config = dict(
    head_dim=32,
    activation='gelu',
    norm='layernorm',
    norm_place='pre',
    norm_eps=1e-05,
    positions='rope',
    bias='all',
    init='normal',
    init_std_qkv=0.0625,
    init_std_o=0.0101,
    init_std_down=0.0101,
    lr_mult_o=1.5,
    lr_head=0.0127,
    grad_clip=0.5,
    doc_mask=True,
)
Each number is 50 + 10 x the weight over its row's rms, rounded and kept within 0 to 99. Layers, rows and columns count from 0. The size before them is the row's rms in percent of the matrix's.

# layer 12 attention query, 64x64, rms 0.137, rows 0-25, columns 0-63
095:66 63 74 42 74 53 55 51 44 41 52 47 45 64 49 50 57 38 52 66 57 49 54 33 56 47 61 40 59 36 44 48 57 50 54 38 42 48 42 63 47 68 45 44 54 47 57 58 29 38 48 54 56 59 53 39 33 41 44 53 59 59 51 28
086:45 77 39 42 42 55 47 47 34 59 43 60 43 55 46 27 35 58 58 63 52 53 48 41 55 61 42 45 48 44 59 54 38 65 48 36 50 55 66 64 44 57 56 56 42 30 44 54 64 50 37 60 66 51 61 64 61 65 47 49 60 55 47 49
087:49 51 41 40 44 45 43 58 50 48 67 42 31 53 38 44 39 46 57 48 49 29 35 61 55 57 55 58 51 55 40 39 46 49 55 71 44 44 63 48 57 46 38 67 41 46 36 49 40 53 57 51 60 53 44 50 47 47 65 76 62 32 51 26
069:36 57 48 54 40 52 42 53 40 48 63 64 39 69 36 52 24 53 53 71 61 32 56 53 66 36 46 55 60 37 60 54 55 65 48 63 48 39 45 46 54 44 39 53 52 31 48 58 66 50 44 48 65 59 55 63 52 49 53 49 54 45 39 37
080:48 47 41 44 47 55 55 42 68 57 50 45 66 47 47 53 50 47 51 35 48 53 50 35 42 41 51 41 46 52 30 48 26 48 33 68 59 61 59 53 50 37 45 61 63 58 48 37 66 31 60 50 38 46 43 57 48 40 79 43 59 40 50 49
126:58 43 70 48 32 41 48 31 50 32 42 50 61 56 45 55 59 67 52 44 57 58 38 52 63 37 40 50 56 51 52 30 55 45 44 56 53 56 34 48 49 32 60 54 40 44 51 44 59 54 44 63 32 54 74 55 62 61 64 45 49 42 59 42
112:55 61 58 36 52 42 39 49 40 52 59 55 31 68 41 54 45 50 50 66 53 45 40 44 49 51 44 48 47 50 47 28 46 52 71 51 53 42 66 48 52 47 62 66 44 44 36 47 40 50 41 59 83 54 63 65 51 56 51 57 56 56 50 29
116:46 51 42 66 58 48 47 48 48 63 37 38 73 28 47 44 60 43 48 23 46 62 59 47 44 41 53 45 74 45 63 57 60 46 33 35 58 44 52 49 46 53 51 51 60 59 59 52 50 60 55 40 34 48 39 38 50 38 43 46 36 43 46 57
101:47 58 57 49 47 42 57 53 59 49 58 70 44 56 57 24 33 46 48 51 45 57 48 68 62 57 47 36 56 45 75 56 46 44 68 58 48 42 46 49 47 53 48 59 56 42 47 60 61 54 43 47 75 23 49 45 43 53 38 66 49 45 54 59
091:44 41 25 53 59 45 40 34 49 72 56 63 55 53 40 55 50 54 26 53 68 34 45 57 71 67 54 58 43 39 56 63 45 46 52 62 53 55 45 50 63 75 56 45 48 44 50 63 46 55 35 54 53 48 57 38 49 58 45 54 50 57 52 53
102:58 47 59 45 59 43 49 45 61 53 36 49 48 61 46 44 40 56 55 67 25 39 45 55 59 77 49 39 39 59 48 62 53 44 65 47 35 57 43 51 55 54 44 74 52 59 69 64 54 45 70 40 56 50 45 43 47 48 60 42 52 58 57 37
103:34 51 46 63 47 48 59 50 44 60 48 43 42 47 54 46 56 56 70 49 59 39 70 29 62 49 47 49 58 38 49 42 63 33 53 37 41 53 63 52 22 48 55 38 60 59 40 54 35 55 56 55 56 61 56 61 28 55 57 58 50 52 37 55
089:48 61 53 46 46 48 39 59 45 68 36 60 47 36 42 51 38 55 46 37 26 51 29 20 60 50 40 55 61 53 60 37 40 47 42 43 49 53 66 43 42 41 56 55 51 54 41 48 55 65 32 46 50 37 51 47 71 48 51 54 51 59 55 53
091:38 35 27 55 43 42 44 48 69 47 48 54 59 45 33 57 59 38 44 53 54 54 41 53 61 74 67 46 60 59 42 53 56 45 42 79 51 58 40 52 62 42 44 56 54 44 59 55 61 56 49 46 31 48 38 51 46 53 60 57 51 34 39 59
087:48 46 43 23 39 63 67 59 46 25 65 60 47 47 38 37 49 41 49 46 56 35 56 55 57 63 48 50 52 37 48 62 47 44 37 65 47 47 34 50 64 63 45 51 35 48 46 40 64 51 56 38 52 57 73 51 35 50 49 49 49 42 49 50
094:44 47 37 45 44 42 47 61 57 50 44 66 55 44 59 49 50 58 59 42 56 40 45 51 32 29 50 52 59 55 41 56 44 39 49 54 36 46 62 61 56 52 51 45 38 60 47 38 38 36 44 66 36 58 43 32 63 49 64 19 51 38 56 61
084:58 51 54 66 48 49 37 40 54 40 46 76 41 44 51 54 42 43 44 57 43 50 59 48 80 59 49 54 60 42 59 59 59 45 56 70 30 48 47 45 67 55 62 48 57 45 69 46 38 52 44 54 58 59 36 59 42 42 47 40 62 56 64 42
085:64 35 62 42 39 34 44 49 55 77 42 59 34 59 48 46 24 49 42 57 43 56 49 49 53 48 55 41 45 44 54 38 45 61 55 47 43 59 27 55 56 53 48 73 61 51 43 43 48 47 27 38 53 51 44 64 49 58 53 45 51 51 58 60
103:69 54 48 53 63 59 48 38 43 67 53 46 59 46 65 47 39 41 53 47 47 40 49 60 72 56 48 44 53 56 47 61 53 53 49 24 58 48 52 38 52 51 42 81 67 58 49 50 40 44 50 32 63 45 62 47 40 55 63 52 60 62 60 47
098:55 46 51 54 45 68 51 51 41 51 53 59 46 43 49 53 64 27 55 66 50 32 66 43 55 49 41 52 54 36 43 62 32 46 59 58 57 45 32 61 38 60 55 50 46 62 52 54 48 52 61 36 68 46 43 39 51 52 58 57 49 26 25 45
080:77 54 61 46 43 36 59 47 34 67 55 44 51 61 43 39 56 35 41 46 53 32 55 40 53 46 45 46 49 37 54 55 70 34 50 54 47 46 50 36 50 54 46 58 55 42 56 61 69 69 43 62 45 51 52 31 65 48 46 62 51 59 45 61
094:56 65 52 42 70 52 37 39 61 41 54 50 34 62 62 52 59 74 45 54 52 31 55 58 63 64 43 62 51 59 47 47 55 64 45 45 41 58 47 54 52 47 35 45 48 67 47 33 44 55 56 31 29 38 53 48 48 45 55 56 62 36 53 58
093:50 57 56 53 48 52 47 46 75 51 63 35 46 46 36 45 56 35 61 50 39 21 66 44 55 40 42 42 52 42 35 54 59 44 61 40 50 41 39 49 48 58 31 68 65 40 60 41 54 61 66 55 53 34 52 45 51 43 60 46 56 44 56 49
085:54 28 46 53 53 43 44 41 51 58 55 44 62 45 58 55 63 54 47 42 33 64 49 52 48 53 34 43 47 62 44 39 50 34 46 53 43 55 18 44 57 24 47 30 41 49 55 66 56 38 62 43 44 42 62 47 43 51 46 43 47 62 46 62
094:54 75 47 50 55 54 58 27 52 52 33 51 49 35 37 57 47 61 40 56 51 55 70 36 47 56 65 39 56 57 64 46 44 54 53 67 36 38 39 43 50 58 57 59 65 44 52 38 64 47 57 53 40 63 45 50 44 54 47 45 54 48 60 27
081:48 46 60 38 46 51 18 57 52 69 52 39 46 48 39 38 63 37 37 55 41 47 63 53 39 54 58 25 34 50 46 54 53 45 44 52 41 44 55 57 41 54 53 49 49 41 60 55 35 51 65 43 66 57 41 64 49 52 37 58 54 52 33 43
# layer 12 attention key, 64x64, rms 0.144, rows 0-24, columns 0-63
060:42 47 49 49 67 43 42 70 27 49 45 46 47 44 55 66 43 58 62 59 48 50 40 41 42 45 58 60 67 40 72 47 35 48 55 57 63 52 71 61 48 65 49 41 48 47 58 46 36 59 33 54 36 52 51 48 49 55 49 38 62 63 37 42
072:26 43 45 54 39 55 44 70 50 66 56 54 29 41 39 60 50 42 53 54 54 55 54 36 45 61 55 41 61 39 41 60 45 57 41 59 49 45 68 43 48 54 42 54 45 38 49 55 45 57 34 55 15 52 35 52 55 46 48 56 51 36 50 55
124:32 40 49 54 45 50 46 65 66 60 45 55 63 48 50 60 50 31 58 50 46 67 37 50 39 30 58 49 52 57 60 44 44 61 57 65 58 65 59 54 42 59 53 49 48 39 42 63 53 36 18 48 37 61 60 53 42 55 45 60 51 39 53 48
136:58 55 39 41 45 55 55 45 54 43 36 55 31 39 46 44 44 48 53 49 61 50 62 42 51 61 41 56 58 40 42 50 82 46 58 38 60 52 50 49 47 51 59 39 47 67 49 44 47 63 73 19 52 46 37 54 47 37 43 37 47 51 46 44
080:37 45 68 36 66 60 45 54 58 40 45 49 48 68 53 53 35 42 41 52 56 48 32 57 49 39 64 55 31 63 30 59 49 53 42 54 38 60 57 66 41 56 41 54 57 45 46 43 41 52 30 38 45 40 33 53 64 45 53 41 56 63 52 54
086:31 41 47 63 52 61 41 57 57 56 53 43 67 49 43 52 48 42 58 64 45 60 36 47 38 53 75 59 44 75 55 57 37 58 49 58 57 66 62 67 43 56 51 43 52 45 37 62 48 36 31 60 67 54 46 55 49 55 51 57 49 40 60 47
076:53 42 53 63 56 69 48 53 48 62 60 39 48 50 43 45 47 42 46 56 66 45 31 39 59 50 45 35 58 39 37 52 55 62 47 48 75 35 56 44 60 58 58 51 49 48 49 45 54 65 37 42 64 22 70 55 55 58 43 64 50 60 53 46
084:50 55 39 63 42 51 52 43 52 58 49 55 48 41 49 51 49 38 57 49 64 47 52 62 62 67 52 51 66 49 57 51 88 64 50 53 55 52 49 48 40 58 63 34 60 48 56 51 56 64 66 20 46 43 45 59 62 44 45 55 38 64 52 45
098:53 65 46 51 55 44 34 58 53 47 52 65 65 55 57 41 37 42 42 54 38 57 47 46 62 51 38 32 63 53 54 57 58 58 49 65 48 57 60 65 69 52 68 59 54 40 54 56 57 54 34 66 66 33 27 39 43 45 49 44 37 49 48 43
089:42 44 48 50 58 65 41 50 43 50 53 49 57 21 47 42 42 44 40 25 59 51 41 42 58 47 31 61 40 47 60 57 55 61 49 65 62 61 35 59 51 65 49 42 55 36 47 58 64 48 45 62 44 54 53 42 35 45 48 48 64 73 44 57
095:42 47 39 33 57 48 27 46 55 59 42 35 42 35 53 51 47 40 58 58 39 51 49 58 44 46 45 42 34 54 79 57 41 50 48 57 52 47 47 54 56 54 33 70 52 58 50 56 62 33 55 37 48 36 44 44 44 38 54 54 77 57 49 47
097:46 48 49 60 52 52 48 42 54 52 44 43 33 56 47 39 50 43 70 72 55 33 42 56 47 65 57 50 56 33 46 56 51 52 55 31 47 57 50 44 53 52 28 27 50 54 51 58 35 35 32 51 58 48 57 36 30 65 53 49 35 52 52 51
081:33 47 69 56 47 41 57 52 65 65 48 55 51 64 63 60 41 62 53 45 38 52 48 41 53 40 59 59 58 52 59 67 50 47 40 45 40 58 46 43 48 47 58 63 30 51 48 49 45 61 30 47 52 51 34 65 35 36 71 45 44 59 69 46
080:45 42 37 48 46 59 53 37 67 40 61 53 42 22 61 64 64 33 53 33 55 46 44 56 52 55 43 47 37 49 51 58 57 44 53 58 43 51 44 53 52 42 52 51 53 48 56 41 53 39 70 52 38 68 48 46 57 27 55 76 58 39 58 52
077:55 48 41 46 58 43 34 55 53 30 58 61 49 47 56 29 43 34 49 37 59 40 58 53 53 56 57 49 42 57 58 52 36 44 61 65 53 57 40 79 64 50 59 47 52 37 63 48 63 48 58 50 69 53 71 41 69 52 52 50 46 57 43 47
101:52 62 53 47 49 39 57 49 40 49 31 57 32 55 68 51 61 65 67 48 48 59 64 37 59 63 47 53 35 60 57 47 50 39 65 58 44 53 56 51 47 49 42 51 54 46 39 58 50 44 45 80 40 63 49 61 65 42 53 34 66 52 61 42
092:36 51 47 59 61 47 48 37 49 33 46 59 34 36 48 40 43 51 52 54 28 60 50 51 58 49 64 47 44 51 64 53 46 56 44 61 47 67 22 53 65 56 61 32 66 48 60 49 37 43 53 68 48 44 47 37 46 52 51 42 64 40 61 47
085:49 45 49 50 44 49 48 64 45 55 67 49 70 42 44 44 49 48 53 39 39 56 56 78 39 55 47 65 31 56 58 58 60 52 53 44 39 52 42 51 45 45 35 45 61 53 63 75 39 51 29 56 57 53 42 53 48 36 53 46 47 49 76 54
092:61 61 62 56 69 49 43 48 39 49 46 43 66 59 49 36 32 30 65 50 57 35 39 57 65 48 63 61 36 39 48 59 51 68 37 32 32 42 51 32 58 59 53 61 64 48 48 50 51 42 50 42 46 41 47 45 44 45 54 43 52 60 53 42
100:47 50 53 56 58 68 54 60 54 51 54 65 46 59 50 58 39 52 61 56 68 38 46 43 47 48 41 39 34 48 62 49 33 53 63 53 51 50 44 57 35 56 41 54 54 60 58 57 46 41 62 31 63 44 40 23 62 46 52 47 46 20 49 40
080:59 55 57 41 57 37 56 63 47 55 52 46 37 67 42 38 57 44 48 43 62 46 44 58 48 45 47 52 66 52 77 60 55 44 33 37 45 53 40 35 50 38 45 64 51 51 59 61 53 58 45 81 36 45 55 36 57 34 50 47 53 60 43 47
106:62 64 43 40 67 52 27 37 54 27 46 45 46 45 44 58 45 55 46 58 49 28 53 51 46 48 58 67 51 50 51 38 60 62 51 70 42 52 55 70 33 31 53 43 40 61 50 47 60 34 50 40 51 51 40 57 44 50 49 42 54 45 40 61
090:44 53 53 36 78 63 57 45 50 56 46 37 47 68 37 43 57 42 65 47 47 38 52 54 56 60 46 48 54 51 60 60 42 44 54 49 55 39 40 51 57 45 41 75 60 59 65 42 57 30 56 54 46 35 41 46 63 35 63 45 30 46 52 53
079:35 47 48 63 49 52 38 41 55 42 27 59 49 59 45 52 38 51 62 62 33 49 37 56 54 34 37 63 57 54 55 46 63 43 49 54 34 51 39 51 53 27 51 71 56 49 30 59 49 45 60 41 44 57 59 59 47 60 44 68 54 52 36 56
091:62 46 52 52 59 55 58 34 57 50 60 52 37 46 53 52 55 53 41 67 45 45 52 57 45 46 62 45 45 42 78 71 39 51 59 58 62 54 43 41 48 52 73 46 81 53 50 39 57 61 44 35 34 51 47 57 55 61 43 55 38 53 51 37